Each number is 500 + 50 x the weight over its row's rms, rounded and kept within 0 to 999. Layers, rows and columns count from 0. Numbers have three digits each. The size before them is the row's rms in percent of the matrix's.

# up: layer 16 MLP up, 768x192, rms 0.156, rows 452-511, columns 0-47
# down: layer 16 MLP down (transposed), 768x192, rms 0.166, rows 452-511, columns 0-47
up452 101:612459541567471527520546548509469458504515502464574504461479524448471472489600494452532504456511493504551602474476480441497454561496541520501528
down452 100:513417493576483505498470508475511436519582578417489513566519594519552583460467616546495520427474599471522497502481565506457444560550566588519524
up453 105:451486437511504509521458542503508528489462449507432479504559460549609476504493514489530425555503482508393450512525549482581623466516456502465499
down453 104:533377396543546630449499498517446497436515471505462470621678479469461507439618557546461483544416433403453472505466511509479492557480514491402551
up454 097:465527492551474538456530494503493547453494498503590489524508446604577524552545514423462511569667548554551538555494479505502497533453480511494576
down454 100:445525590387507607480506589418476562505487470509495522482549383449428506452493549406572408477518469490529476495453473410554525527420452523509484
up455 101:444506516528448541582478495487444470472559646514637595467498408532459441448550526571565526529503528509517533560556500523451556551556582451485527
down455 100:576564510511467498502466509400511392563459482531567516554448469561524495447555457449522559466594552492547553398506486516482496463459575516508436
up456 104:485465537523477468549572447467564453656507490531465513501472465554513488498542447452479429519510424446428516468474484481550609498435649428547536
down456 115:461472484517454482530537507500521494574456492426452462525510502565496488457501500444503447404519526451498461487432446579517512489479503564542480
up457 103:475593491565514511551505440541554513548558481505542567564498410473535563481426519495510492536468477557491521612497464485574421453493479521435500
down457 099:573650464464498652493432519573507451518566463453429510514514488435471499506431441514535442510506444423477527478380466554601491582372477476416495
up458 104:446564471590441499591470394483417493424549463509506505473524495418550553451444515490477521514541401476550394513508488506464551532482486556490486
down458 109:521521468603573490537523437560520459480480619369473484524401425538510466496506516619510501480453430518574521523400550514472533466507472637539427
up459 095:503469517536479540540497576476498482480535458512509616538543537547422433393514533517536495594411531574518496457495560419550531544557552493566479
down459 095:498495425560439491440533555448415395462459491523449512511499561477439412429515437495508449567455478559539472548447511557522542443497494624432542
up460 102:472487582502480516535515533520522488465433454561543555522443396454505493607510496527485499520538548480493535516411531489559482537526472455576473
down460 097:488507502484424544508539416551478485555537446507553459511494453588463511478469528458580473470529554495596474433549489445504480488457343587485517
up461 090:552484398527388476469479520456483504444395560448529484596479493430453479509489456425469447552491588469562477505532552438540503567588562520477541
down461 093:509470516444515417444391526511475466491577431532500470440474534506577490511460574483540443502533487486537415557473551553360547449426526463498454
up462 104:531500504520558453483529451498551457545458433496454527511513429563472536491440555496526464452526551574611497483498466580537596492490484392489434
down462 104:475462532520587465418568453582432502456560451492511527428455438533408504437523572493473513493490492510472420419558516588492466577612510434457529
up463 090:521507530545547503564516413433530472566557461541573593526442446504563524544476521549499542472460523499530514493668477441482479438425490502428498
down463 090:498553496442554478483550447619471564489504495474425501568499461583493429529513551464409501508529490507509465438462509439444495440596514529496525
up464 099:445470561478478538567509607332471463465569511573532393548525530485594538502513479482561501528478468554416458468468489348535536521519475449490616
down464 102:508392498444496535589526564477569486525451487424496573471581544438521453574558541566540488517490503542510553523518580475526529514350475515550544
up465 103:458523467517546496442577522523456526558472443543468490489541518533414616454507512379517487555479558421539532558467480497537427555500491440480457
down465 102:429574451506543555493507544484454376525551417545450560511523515480555515480465540521532568492465502550513452549466502537579449545577522473569459
up466 096:530523467467497480562410511470344471537460552542384484539469491478533503456502563481532508524522447456528423470500452500433455488444553508434527
down466 095:622470524486629533512515464560417255546511514403485539560480462514482427525474447499475556519558491545456548508492483548472469502460512441415520
up467 095:490389591488472551453534477589616501580508437576459502445408472517521430484515499490549522476500441474505473489468482543568553438464552417500550
down467 086:483452518432503515478582564504396524506431536539516529413477466525451531539529562572569518440492524466423567463500554517476574480547459464532500
up468 107:553489498419590517534530439578481563592510584492432539465476517540533503387500499403493501513491576555523416482377411587521468579508495569462571
down468 107:496550427538512494515450462471526643511525555509526481508435489452536457415438487372444547550576442528501550523500486535502474509545519513497490
up469 107:507512458465478567377523496534494487529525520576477462470510559508483533513551469433450570491488561452564492523531471520540559457483539563498508
down469 114:410504460429457449562622489523459525498516451449468507450481441503502605568450407463481490433515560613524462558470642539491475510460409616445485
up470 095:491468502549473518472541464440449504574482541506457485497528535477561503479532428504517491532602503484564454435507513443522470523483486524475445
down470 106:439564543520476567508544496550489585488457516469492514582513493472531486540553550550427458416498511563521450521510525490429600509506506460579400
up471 113:476524511493500532554516531487645373408516500549504464497540506533491531497540455504534505567510525442460462412452491597459588528570474467461481
down471 115:515525410512575524474508519412552414537519404438476453538349515539451579536413498542517424550532432443600484542525518564552517484488568528564519
up472 098:481431534530505535530506468533562465474456502552506531500460503510402614462462554452531465461565533426458432520549483530478430562596517447483540
down472 110:556531482395585526464500501508432423457506511553436510463445476522465474516532485491537576467459499481482547515599394415441444557471434516540466
up473 099:506490527584614510488511459555433474403476515454591464552546550484610494533447636585567423465458459488564477399371485504564552462591448461522439
down473 107:426496505489605565477527484525484420502460515568529496575517464498593504491414484583500498447478448519453479496468451533464545513448515486323439
up474 112:563519560438425554519573410481479481500462436510496492505492472463494555502497405472508483433486479398463416406511470487482545507537584560509411
down474 098:520495512485422708557574568486469502453478553596545596519529502523443545566438479467590458457520454517533495459488408467544479533528523480556493
up475 103:511558450465437536456499523537546484480606525468544537487445454511560605430499485508477474402547496541447468541450641435540522486492494464476562
down475 115:503575453394475530627482548441549396507509520453529413455442504486567547442380539549532461498427437562568561491523552441517507543500494482431448
up476 096:510498537567518511507472459380445583519541556566497434524480440473565564515518535435564537476500456582474497553546516531469438409483540505491514
down476 108:531448423459488553568539457430515453496608500500505506512493546510422520490463465522430576483367496503520581557480535430414554485416561556410487
up477 102:535528523518594435519424571484442534558471473526502428474575571533513486572451509401539477486466542465479527468602524439463482528512532514521506
down477 101:489537470450528484459427388537536574456533510414474441490534504564518483483468434450521475407508405510470449552393502460464524485487531471533437
up478 098:469447370515453524550474496639515457441481481501514532464527504526523578463478516451418509505487500524492566424670514505536533528541542463481516
down478 085:495549391524464531493470599389491494450506504503570394542461508458548469537523484548492464518560541492501403514429531482472493520446461419478471
up479 097:538514562502494500505591487512523529346473531487419467512421553585515630563568499498544527524434565464550424509564448510499500514472456495448514
down479 107:451489483486410489456473488547505485563496518463478497466518495556547528480402413509425517446609503491532489541538577560451515437531467555580536
up480 115:518474578470440518504508441538525541592562420440526528476432578445506559466446525435502522526517611438531482550550541514549488528485462460468496
down480 121:431436397420606436476543545535453484495517457475513450592522576466546523564480607484370458469499519440474440529556650555516396500475560443486495
up481 104:454511531442526445471507527617526473507518489430573354528442450534546468404420439502474462475539560433513515466438523487541485554532516475516552
down481 089:417528507413452446492447549470495608487508523519506562505562496540541524397529559495517340554518466444551472553516504524478420472518474506586490
up482 098:516497478423541464486438525538446465471446473487456469619489438459484558383547487534530496503416464614455476428449511524409542568489448496512463
down482 090:457635506433535450516464569495531461540503413525429440467529520445517445374558561498478551552466493525462522460510471487494506482507468532605483
up483 104:563512534491537581536451521425542482406482399474388584479488519525472514509395440480504448516477440528474498442478518444444495577560430486382520
down483 104:569550516552526509634473474476575519501532534617514495439538534460532461496505508480566555615526517510527534466557558607524417473479492553450469
up484 109:457387362572554532462549540516418548552380474495554527466446518500536514528468499447477433525554578522477512521493528504592510548576525511467504
down484 105:496537627464488494556434476542506508594471564484489500528507514434504415492480476411470547495376512475530462446498498525556489502527470565520496
up485 095:532579513548514464537544615429444479418602452509585551515408444459475438502592487518462525399465433501429533526470540426496486428440527389476588
down485 092:472440446509492560490529517517454421489544613496491492571517587464518580588574490469438579529440504464528514584527582475505463575586515498427413
up486 101:534521494516546511407423548570560502596510542574548472521557447474581510483531484518475530496530516389466490530497507466457595521487384501586476
down486 102:525381520532566480418529478530497453475421551525459429526583533490526403385518587513515412522490464580459545508489507439421519473504481490506554
up487 109:575500467492511420429508412531551583471577543514534492449480577462517513515461457463512338484449468529473472523405529489574501503474549561406468
down487 105:522530505568527492517421507555456420441493555469521478464514426416469504415553397519416472520536493453481558505522441578478511532488454525494467
up488 102:458479509546528507477628432479508436471456618543487482451511410556441529478559586496606482492551495445521452475436493500446520493430462429451496
down488 115:515468463406539503403370445480393396522538523379573461501407474444446424492483479475409527496518426500567522410500608499500512528547475511526504
up489 099:389597546472536506414477461464503501362438415474483511473412485552549570522497549581510572502467559468555467482533463514472492445537490459567453
down489 100:498531478476450493465525427483524423594468391475507502464492442540501541451456500485545493502495491486415447451546489471552456466539467544565437
up490 097:486537489464488574507528403519503504462528512510466541529480523549517555523394478491472554585557464437517519430576435565448429470478463471516582
down490 092:523455502531564519489514573480550540456507467455471509472488527435455531430468355494513524558550545480493476492519550443511413502448518413546503
up491 098:485489494515525485562562517503485526535572573492575431538491481486575493466432521505538431500517497599540450467511507465530590489584520454475591
down491 099:475488497521492566471429515533482426480497487445485479499505484554506422543524555484545521509458555533557434482533461473582532442497455468470514
up492 100:454453406436550468515563581590510521597440551487506450421484495498476515517528474527659436503481456540450519502486412375435443566536502513431515
down492 099:638513540454510531553451453571542529496484563544668526504422512490415487558470574530542597506552589462451489510516479479517450482511481464570524
up493 103:429470530582525428542460388621615595540609516483524428498510437368524539542495574495359420520559517511440499483453478478565476435419493447481501
down493 104:555531520429536510568445478481514439545516481532471456460482482428597481474513433580379503539516488500578556470577389523519548454471487455482505
up494 102:430470551473441553405566523617564516522532583491605427450490535545492545532563491513482515551598545502422466634403574590435602557503530571489498
down494 107:505527525576572582555528508529451489444546485496503517523528454461461505428506476517480424449429507511464564548476495534426390475490520591432440
up495 088:491566515575507502542511486532437428644475525471430508567424486451561441555487495406481475509481521543511483451512491477566606542469381465526527
down495 100:482467542402507475497470519517479590517584482513461487497495398522480514532502486511549555504528474483449585521567513454520466482464570493530409
up496 094:614509508535494445478575533509438483422516588450470459538549530634511587412546482590463462461513557585545471554463535516454466537438501478520517
down496 090:459577509526499516476509602564469506525397485520448563510629546472461432405528476425392545453428518523526472433507518491539367528481506472495458
up497 100:490516512506529435529497503499508508443518401564571437565539468506542542498512472458502548456462515577423530588463425446442580444462468480411613
down497 102:545539534481532465508525407490484477473521475454522467354470561426546487454449423449513447519537535580522522509518515548471517531523529531458525
up498 097:498548504418460536486555499479453452510478442556577454458553553465550619511300509399448613544445464542526577475499485473528441484469529494493533
down498 097:490495457486439460453463432539502497489526428556525549440584481414400421568497459454562507484464404611609593465509475521456563577532530571560500
up499 100:508565498447379494536494530508519517501487511572408495496518500496500492477489504455452393534485474493442475427433535511540508503523539523503548
down499 097:519552441635485463440519548512434380398530580444563559501549527457455497429476468418496400480526455528583459404473577555420488521552446551575485
up500 094:373556626493498502496490560499556528501461474439571471521514460488523550538585476510520466545517411454485508468467534500445522517473559580466431
down500 092:454451442466466469499485412523475490518586441660490447508425545564495429494460416456494508431463504419488486538566440455520547481443504493400464
up501 088:560500519465429479537544478514574590505502460482436529495408547462458559475500522428331541584471492530484507498424450647480450553559487511501471
down501 078:509489553480564591521492566451533780409523463492508497486509489477499452448516567559426574519548468507561505534546568500562508544555457531474517
up502 102:560526477469613472455431541470546423597475487572477574585575440516562544459460433487533511527484545503508528553448472532497455552465473510589467
down502 100:492424519618548422516527459572496521556558462507496512449532485509490494544509411552512471511403496525585458509518519580517484517546484511521532
up503 099:531478481431487494498576559568534513532480589440539380529498442460508532559447558421457437536446565568463510502459549520560546455488471333409468
down503 097:451479574399375458532495572534588524501593503503505580551530480440540523542504498441471461525491559508527565461436550524448574551464434523358490
up504 098:478525550519442492555487465536551471559530448509490531570562540413448474491506554517535416444483617553492536450515503475433422455559643419481539
down504 091:493463560485510434469526557440487529423412549421541419472375523450500474514553462559519439533579440418428565535490484509523446499466564476505463
up505 094:567438482550544500478488498557390507524504474523502582415405475491515492529437473542474541551432552465443571566582524474451479519461503426530493
down505 085:469492605570480503492440530442487549445603485564533563475504573593532391474548487451450471457462487504422553435516540508521455546632507466538395
up506 104:516467467538473529553533455504509571551500518492493505518462514478520484504467508427557570485469492522462481525433490537477622462482416463575511
down506 100:482539503533538538636560464503515510522496468414636495477554479422510580448496393471573458527532484548476535502538459516484467488527395550498496
up507 098:488456477473408499635516555559499531488544432466477559538397490572517497480483539471554531495514602466482531514473523562565503485478524446491487
down507 080:450493481472462562487433593527390529507567514395492519599437484500558455522473519421492501399480505533500478507456643542490459506458468531476493
up508 103:520476489521502505432552475508483544461397499559494481506423444429459505519415537508482587393426535559525527434548494512453468544548473447551511
down508 105:570516511518534532437571512581467527474449514467559447502548454497485536513457491455535481625488468444502513513564586528473443518501529488538517
up509 093:534522502598515525482474430529512465502502506543592468457577482473503450559520493482593615481554467526493475539477464456505467549469477536468462
down509 093:431463481538492480515521540474523509460520476424450481532409312516480531431527458583542478545511439528535570529455555485397466416595526490471503
up510 098:477438452529560465617502531655518475508544435535458495478514500510519557495502504500550433499458568531532424488509498612459456525519428477489488
down510 099:593524532498549472405479440448566499512524513554428495532458488534559555518346520542483532585508508542473453494573505498473434536511498557434519
up511 101:512564483498431400509515574539482494528517494490491520467465469418528440544521529464521430550593537579412488491435550457579525473492486528429578
down511 101:531512494554441594568572433510509574516568555565480478498412565507430477449474511438433489435513470476480537542466507495475438513463539434502516